Part of a small language model's weights.
Size: width 96, 2 heads of 32 (1 for keys and values), MLP 384 SiLU, vocabulary 4096.
Each number is 128 + 32 x the weight over its row's rms, rounded and kept within 0 to 255. Layers, rows and columns count from 0. Numbers have three digits each. The size before them is the row's rms in percent of the matrix's.

# layer 6 MLP up, 384x96, rms 0.0806, rows 131-164, columns 0-95
174:126099110120146090144162052100143118127124130056131129095189147140164160140157196148137142144123086083098116121151171130151165126131150125140111084145162135181100077153165120175117060173126150113147099136152133130199164132149084162180149169076148075127151104109161048120115118185119152106
134:125094149105116153104135057140047131083143048096169145174123199133110190120141102145147147115090143154075153104162120123109166109112206153144146131129105092151110130091204099137099151132132151149143134093142118161119068139119162150083084112133113104151081095069117100079120176133116149111
015:083117181116135109105090083107155057154124123123182127159146197170117079091121162068184130166109197112119140108153160172112147157143139127148125128163102169111085181172145150113076131178130094134137133152120142178137136136141101151067096131131161138130076159147200110120201100108133158114
017:126129143173185078141143116147151167097161105124068084078179096095127131093048121078132077147182091085125157142104141114130147175101131144167135102153119077133151131141101082173090139108109153154142161133147128139184177139100160147129108182121119178142149120130185098143184207169125108117
019:185155099096135173123042155136070142062126179143179182148107111149065152207165125191180162117110142143143110088122148129144075116095135116068129143102131142160094109146169139143150167108120119124149131112086091107065082143134080106132101122155127147133156113121108115100103105059136152137
015:118126121117204091099130145110124140116142140159164166147104088100163137132114146108165139208149117153106194140149135164137176144090183110114124085113148154152087090148131135203140158095144110090168182175082162110151135158101094149126100133099135095186138091153184129057176142135163120058
175:203106142103116109106159031107133123203131164085151141141140196105134155095082160106114124164118134135121094131096134168116116145157115152122100150105138141089182138129173133124118151186152062204149133147172139164156160125085114138116119086142185143153188160127090199138156125110141095133
157:208111114161110146124097142051117155138141126080153131141119147136052138149122106167087135118083147179107080081105130136148102119057049194127130140104148121149132064137141116121160148089123119127116110096118098142146091020116098136074120152192125120175114103111096130135118156129111110149
151:161098129127156114196159079117143087183113095129152142115130186124165109116121113206037092108100124084167110057062181112140177101158101171114148115132099117179159085122179081130164139148142167105089069127115154124133130096129144163130128136097154059156106126151133115144116143130111119148
010:149119162114069140129092113120093164145109101094143110178077173160117145124192152118160161065112119117111066086131118139091087100162116118134139132158111162185097111045162123070130181194120171105108030141102111116091125120130120112131090128143151052120127133121129140160084094111126097130
150:073176164112160129101129084112158124097097086103116123061072165127135135127074205115162111109078109084124116155152186146178170139079103101138142156172142118146081113171118089114129152171131163133111125134088144185172124139134066089104099196155141106144137119117186135071118118139120100084
157:137116100102147139098129070144149066094196128123178146185131138121131093118185148151110111097132116149178125182128197126151111058172176176133126088084153126089110136122200104117134178141154141168114136097095117152152131064115187096125100089172091086141124136170100111095133122106165160096
018:123112192151134094146117150159143229159122104128078057094142150146120145097130115073093081072163085073168077122115142098112110150139084148166150138184117123161147129076115090089085180178118161171111107108172117132114179118115164133133109123132115134114148125112172125206115152150111133157
135:113175081165199180070090120144142103168113126118103132155142170135078182152122118150114060112048139137175122168110067107127122114141087165109117186130158113080137095138154065143124146139124144109108128156113127108166094138147117169093105153174098170165144158155137101138134159055127158187
055:106095131148208134159086082089105130123151132103118083127111185128158129103127142141093095164094124051127103135137150105173227097134165126084106124152148129180123070092181178114111116139146161118147132074160117162098166121139114130091119178153100112184170139139177148202133136105127130091
015:105081149124070159146070155113102167112108152096185110130074147227130100169192135187100144050078141157107103121116114101135078074137137120125151147159072190197147116153141138091119112146140146139143099128126171128113134112161142139122149116143109100129115182102076168135140138074129133151
023:177171156122103163172086149152095189125105093136117109174060161127105189119138118153141146069146105110114079099102112126132143099181117128126145165146159075138130061038142133069135166132118199126102087139125091132117175109100153092140109142174161108067169127105127130162102089136125094140
162:136142103166146082112078150109099139140142167063114175168119097165149188171116177146145171180117096196124123126123103146151147135128153149071134166130171102136183143108160131111042140090188153098202154130106115129103141117127124099116140130101102167113070102160181113148152099096121165069
029:129112146143128117135085141141106181110168140084083091052197095129153097162093150106104096154114085097183098120100182102115064178096091162148089108182110133180109123166151086120091164142099130205147157090155093150116117134147133142139102126137126202146135107121162100165092175143105128161
042:089143095156120124124106133180069137099123081106166147161077143188141082114181145148156147115160142171139137111096177149145156116139145173094118132118094146150123145087151127103110138149119187122167124163114126084139132084046113179104108196192123175137105198130113154206143125122124062114
132:157129099173117133131137141149089191163126135164145133132145165196127098099119172127109077137095133132157081146126103134066111179092154029112151115152164129100116163093137159168073145170112140141140199127130104120113159072172123176121076170101129179134141143173176083146103166093157147147
162:151120169166210140109146131121135112138179105120176119148135146165095126074156136159125144150107155132107135100157179149135177132090126138066111116075128069149118106129168137152138158106170131106186123174144156169109144069091090144137104166112129090142129162152094010148148178170092138087
053:124088123108227134162156103170087140069180098121126178093126069133095103093117114161063100165123152108161150104138141079127174078119131133112142101110167142178137100128145171075183139107187134148124139087129092122165109089145091140124097125136112097139124123076156141194181124095087099149
158:176124138171160158124089081141130076102180133116161167178120109149135113100020107139137165130099159144171143146110150135132132103084119188139184139125117126173148129185157144105092142152196112110083155148112154166177156118106129135089135140133119089085120095126125151138110072148110226091
020:139119158088096154122097123086097086153102150115200151213045190174125109149196160149152160129092146165119100088153124159110139084146116110097120140142126201133080098114166153104148156171143122096105082143069142130089125131147103099104112095120159057130111137127116152113122094075131150098
012:135152074086131163101068138133077145106136176154160208124117097130089134203180149166170180149105148156108135124143151145149092120115196085075126136094132124174089119132142172175143133091143108102166151139097113116104037145141061129125117112149113110164141115128127121084091067095148144121
126:152120132104115166142113047148140098067137170098130181100169080096106104117116157100092116165164159128092087140054147077143153114156122118189139130163087121160121126140168150115151112133184125187158098099151174103101073072101124088112118158117166105153148140047128120153105116169131076161
027:126146097146135135118091155180118201117114121160146154142135051153142199141155109127140146097151130103180175146123157117129081132134177100110159127145124142227139126100140148088105130173129117093152138156134093083121098105103109184107095133145077126165156133132143130130082006125168103164
043:095080100158196140166112080125065119117090145062129093128088164161112085136106162125115141157141128115158136144148178138122145137144112100108164139164166140138127081154203129162116161125072181124144130157157154141160165134155157077068098148099143210127127184113197154147155162104113144088
115:220091129109121130111099158145097125106155129083138125106122151116140126092189124133113073103158126147067193137121124163121101083077092202085071114177156099117162161139203100136121165172142177150122121082107108116126116107184155169146106190106107101086140090135113157142113112144103170114
024:152155117110137163108054159140089206103104174151166170163078115167097176176174153165167158077105146139153111098159142126114072113105118128103154134118138157164115113116172151102137188132121091128135143150124082096053102160112072087132101111150102150101155128114122148120079044084132142143
143:091172083189149182112093091097067134144124148071090136122180157123174128112118133160099186151101072131137113126141107052096143142153087124154130140096122107119104100205163119136148098156122160089165080085134065134123146128148096119113092159169095154137127150109104192141103163179112072135
022:152123149108099125162128096100074069105129059067151092184098152104153131117124159125179157168145097115116121077113121186113174130124127114125094110169126124151055109114160105140136158170117187097122067143072143114154141109130132102109076150084219073158120121131147101118160169119124077100
082:087137138193126102154124105197091183148116099124112043112145074165132158113099151117125152112169177106210149119134124112114136167103124129141161175170108114218142133086108140097077147150114157099126165121154146129145081121134097142068138128110093145142124109091122112170155050086087149146
# layer 6 MLP down (transposed), 384x96, rms 0.0345, rows 131-164, columns 0-95
162:111233072114117064180076149114169107088198108152132136123076179103143176097149150155168115045083116154150151142139125123087102149105126143119129125132141119129157078156143076125171128147145092116126184128146090128121140101172134072142090106078139161094124102114082096084146140129130128102
132:107154064108139072112116153076139074124130139125104125132113137132123154136111117162138150108097163135169177185192108066135154143104124096097168177127072137145153155096151141114172167178136142139143104098106189126108151130144121162157156082112131195120124049205180075075159146117137104143
013:161139112108115146142123192161105217145144126136098169098183125083127128185158133166068163124194100161138158075129112116129124137127110170097134122103130089121134037130088127109161139079076153082075131108125157118100135127155186126154164110129104137119123075119114119120111151181065068155
015:143142081096075194112089151089132117132084120145140174151093126133100120156202135155117162100076151190105079145099077163072108122163110111116106107128101155158103176140176162090100129109145097131071113123089131082116138118175087142100151119142123092102108157123097165062076097072128082091
018:144120120166129078195165049096189099159124117148072089090142185124174106044061102079135103080124146083120123136143161110133161135154136158158171085163132130131150102092109144150137045137147161107123114151136133133162140129119153133119143110121126125135126118166147121146166213194140109129
015:136168156176063180188058146109148155193135099122087109150149159100102087133179132126101096060111147119134050131109104101098074169165097157153140120169086126112149120123147097095072127146085111153096086103130054113157083089117170115111142108151136174113106157120111135148110160148120111145
176:085175138104176154074137094178152124178125142095105159068101115173093142095070089104124190180083179134183142095087125100168107110089108150114122108164138156097154126132126132131157133118097165170198145109138152080133123161126177150128099196167143080162115090100104150092096118095153103129
155:095159166150131106086078119125177077120156121124125163190147158127111134077153096123139115161150106116104146167143096128204121134115142065132133110158140125103150108068152159095113160150165089118102135162118201094164136147157093110165155183124136148170084144133212231137132108142144115171
154:149151133182148130146136113092165128120160100088101107076118119146114144116159120139184130162138176081138067180180102052108087132095174133159100143077123121119086142131140127112128167130155191123165158074142080100057198139130108081134084169161111147108053133117129116087124075117137142144
010:153162122136165073099155139120204099101169094151072130114174129127155150140095096156133134168127130100132144177154104090180127157093129144111112104092174115115113130183094120173152099084142085129123177115164177138158109179070152158129164062099121170156109121153123102116185186127156209138
146:156134154098120074130143199170129105112160145140145093173156120129170075146181154138081112170112095142107075147072147090131134132143158150078154163155102069080135137105149137117166148114103085203074097118082154113116084132123119143078113177079184099110164116159138127124151095146085082082
153:074155189140093166106133140148148091096106137147113141143125168170183097167182116157108080143094184198091108128150122147073203115110116146169120083099074121163167103125112082144109174150129110153154113166126166095112107190101141124155161145187135118120097112088145146132098136121165113206
017:148149063120151141067142149095158082052144122146163181152129131132149153147161106188126206191115165188103135193131084153156179114139135121080103121069166132130090165199142150120158121092138096125137113129124189105118107144123094138153151118089176112116115142127113120083124108099179150105
133:114101114121150137156105052143105159132129087141190159103084127172066156141175076116124151116142106212150093111142201138100115134131152181140125112173086149121125084136084189134149124122124116134165115143109152124133120155173119150119168155116119099102066070081113166147057118161161184095
090:107102151119209134165113081164073161132139110079135148145081123166142095135088159135102124128106137114159141139126157126159166084124185129128137149170146120108171073080156107110100130147150202130162134098088094175156104102151075185153080172163101098195099182109122139177101145102145074143
014:186147118123162091098198083157150068131155119107075130136126149106129156111064116056149112221200117094161175109155149130132156131123135132159133148097195050095114087088095112157177099116161092102125174104122056127088127138107153114122092152109124123132133098138133106122134124144143132107
023:139121090129136069088189081100186101088166138102121135086181146139209138127135120131148143170101134129104124157121140126163105168101119120123100097127088174153117162192102126169123085094172047132127157147131139160147102194128104150112138082093135129174122185131120101147185180105158189144
153:155134117133051120141122182137122160105215121175107188093149150133095113100106120160158108143107134145124121126113085060097100190143097149131091098136154141140097121115117133106158103109125125150057066183164110164139155103098165114141153093128099085120022101167150068105148153128132151133
029:095173071166153125104113152094143089104098106192153151170078160118109113116127098146139158137088164162087133175117082194080164113174161085091153117085165120119124157133142152147170094147140181105091087152124189075142154113119145096120164122106145095095117154146142147046091131147138083072
044:195073126074132098110122176103120160103118110161117170140153180093180106149109074099129135123086080154155122111146134134106088191131071118187112175152141122161122114118098106167096129078136121147078152120084123130161116214139126092134208114123150089188128149122117093116168169114124103088
132:177086118156172096083109106156114102170091155125132114145089086140106156113083172108172097166160128131171098132088171130128124157123141153206151135078127141177090124143132165112108149126102129129169092141205122137184117138122158186136138137195088138071114164126103110189108085104189125186
152:099110101129079171115131127129174178108092119175147137165107151172167191121110162096090069086148154144179112130085120163172160076142176133148202137133124160152107190111114080174112131134120102130094150138084099159086124131151126145072120159155161176097067126152152073121159103144105096169
070:096125122154194159151112084123089156154131116064128145168130126179168063079087163105068117144102123091161111115133144083112163119118167122120091142120137128126159086100130129128088165114140171127149133134090075105093119094138089214083100177204139118157120176146170139166096147084128097177
171:099123139079130113136065140189162158136140101098132187147130169132146096175129150135157076136140161098109102121139100143194105161096142112112077123140090113108166135056072143131137107087078162117112067108073139133064154146074132149101104193168158152130160140152127062136110163126138099070
018:139154149165134091133150124162172166141178111117061116095215129096150142138090123114132118137187132064125174128155139095181104168117123144143135141126144078109153062145072086153143112115106099126148148124176134159154084140069183133151139105117111192143140098134144086166187170193137152167
011:155128189176120087193126091102152102178141105129082062125154158133146089067070085088102076074130109070124098105121146104121145135115108199169161104157098127097169091093107113132119095139133175115117112133125100129167144121088188112109112121135158145156104148186132140160155202166104119151
150:123099138135207186104076086171109149114111078071148163149114163116129120112125103131122096151044110118104179154090141136119170121157130149103119128163113122141179070094108147083111108083148133115135118152111059113126108132200136161100051157125129120151102167133138109177111143046139127182
029:174084169157165120160140114031136092102157155096136084157092177124174115101104082143108115198119086182134057164136149085133147109111136156130141087142200131076105140143167142142140102078095161141133100094145104144154137147144163132124148121108157117137085150135115132095163219129147170142
045:155129069128160145142113078125105172155139136050153179161145137099125115112119085070092154165146105113120177116096203184105115136120106122121130120074176101137194074084174105129138150118140126132114067093119128098135047048120128171129131105116114115132124143112142159125094092078151074107
115:134096061157163128123079157181115097140110117128120130141135126144168100173081115098135053151124067077173137113105074173145103144085115074127164055165154123105124188090116105078093162192114121168124092165132182149105119160115144138109081164131084104176116124127144100127132135182130103109
024:138126115164159104184170082085196055128175109090112085124146169123194111085072087104126111131138144095144122160133177115172184111126132140130163083142140145119120110121100149156154085125103160118158116123122137157173108123106151133161173116100151132156132115147140094157152238200180140149
145:140150096148127116185184097148103112113129161152108053133125118193132134157161119028079088130075096078113170150091139131156112200099188103138127103149143133168130135136123087119090093117118075171089148124153138118127120127073130060136152122167177152093103136129092155087104141132150179136
024:125175131126116091092117154138188195144127111161060163094176141110121118156147127149127108112092139124101110154122065117125015213146112109125116116117144112134155147137102090146091108105143059161085154118170157107149131152102166166101168056149084175120112155147134151092167142118098153127
080:187080115085136082124184138079138111135156193144136154110120155088129082171089075133112155169179135179069084138123136091101105099173146153087106083079214131106112117162090171124157120136101134160145082142108145117076187124140160152156124100126165073147141141129133140134101147073138110105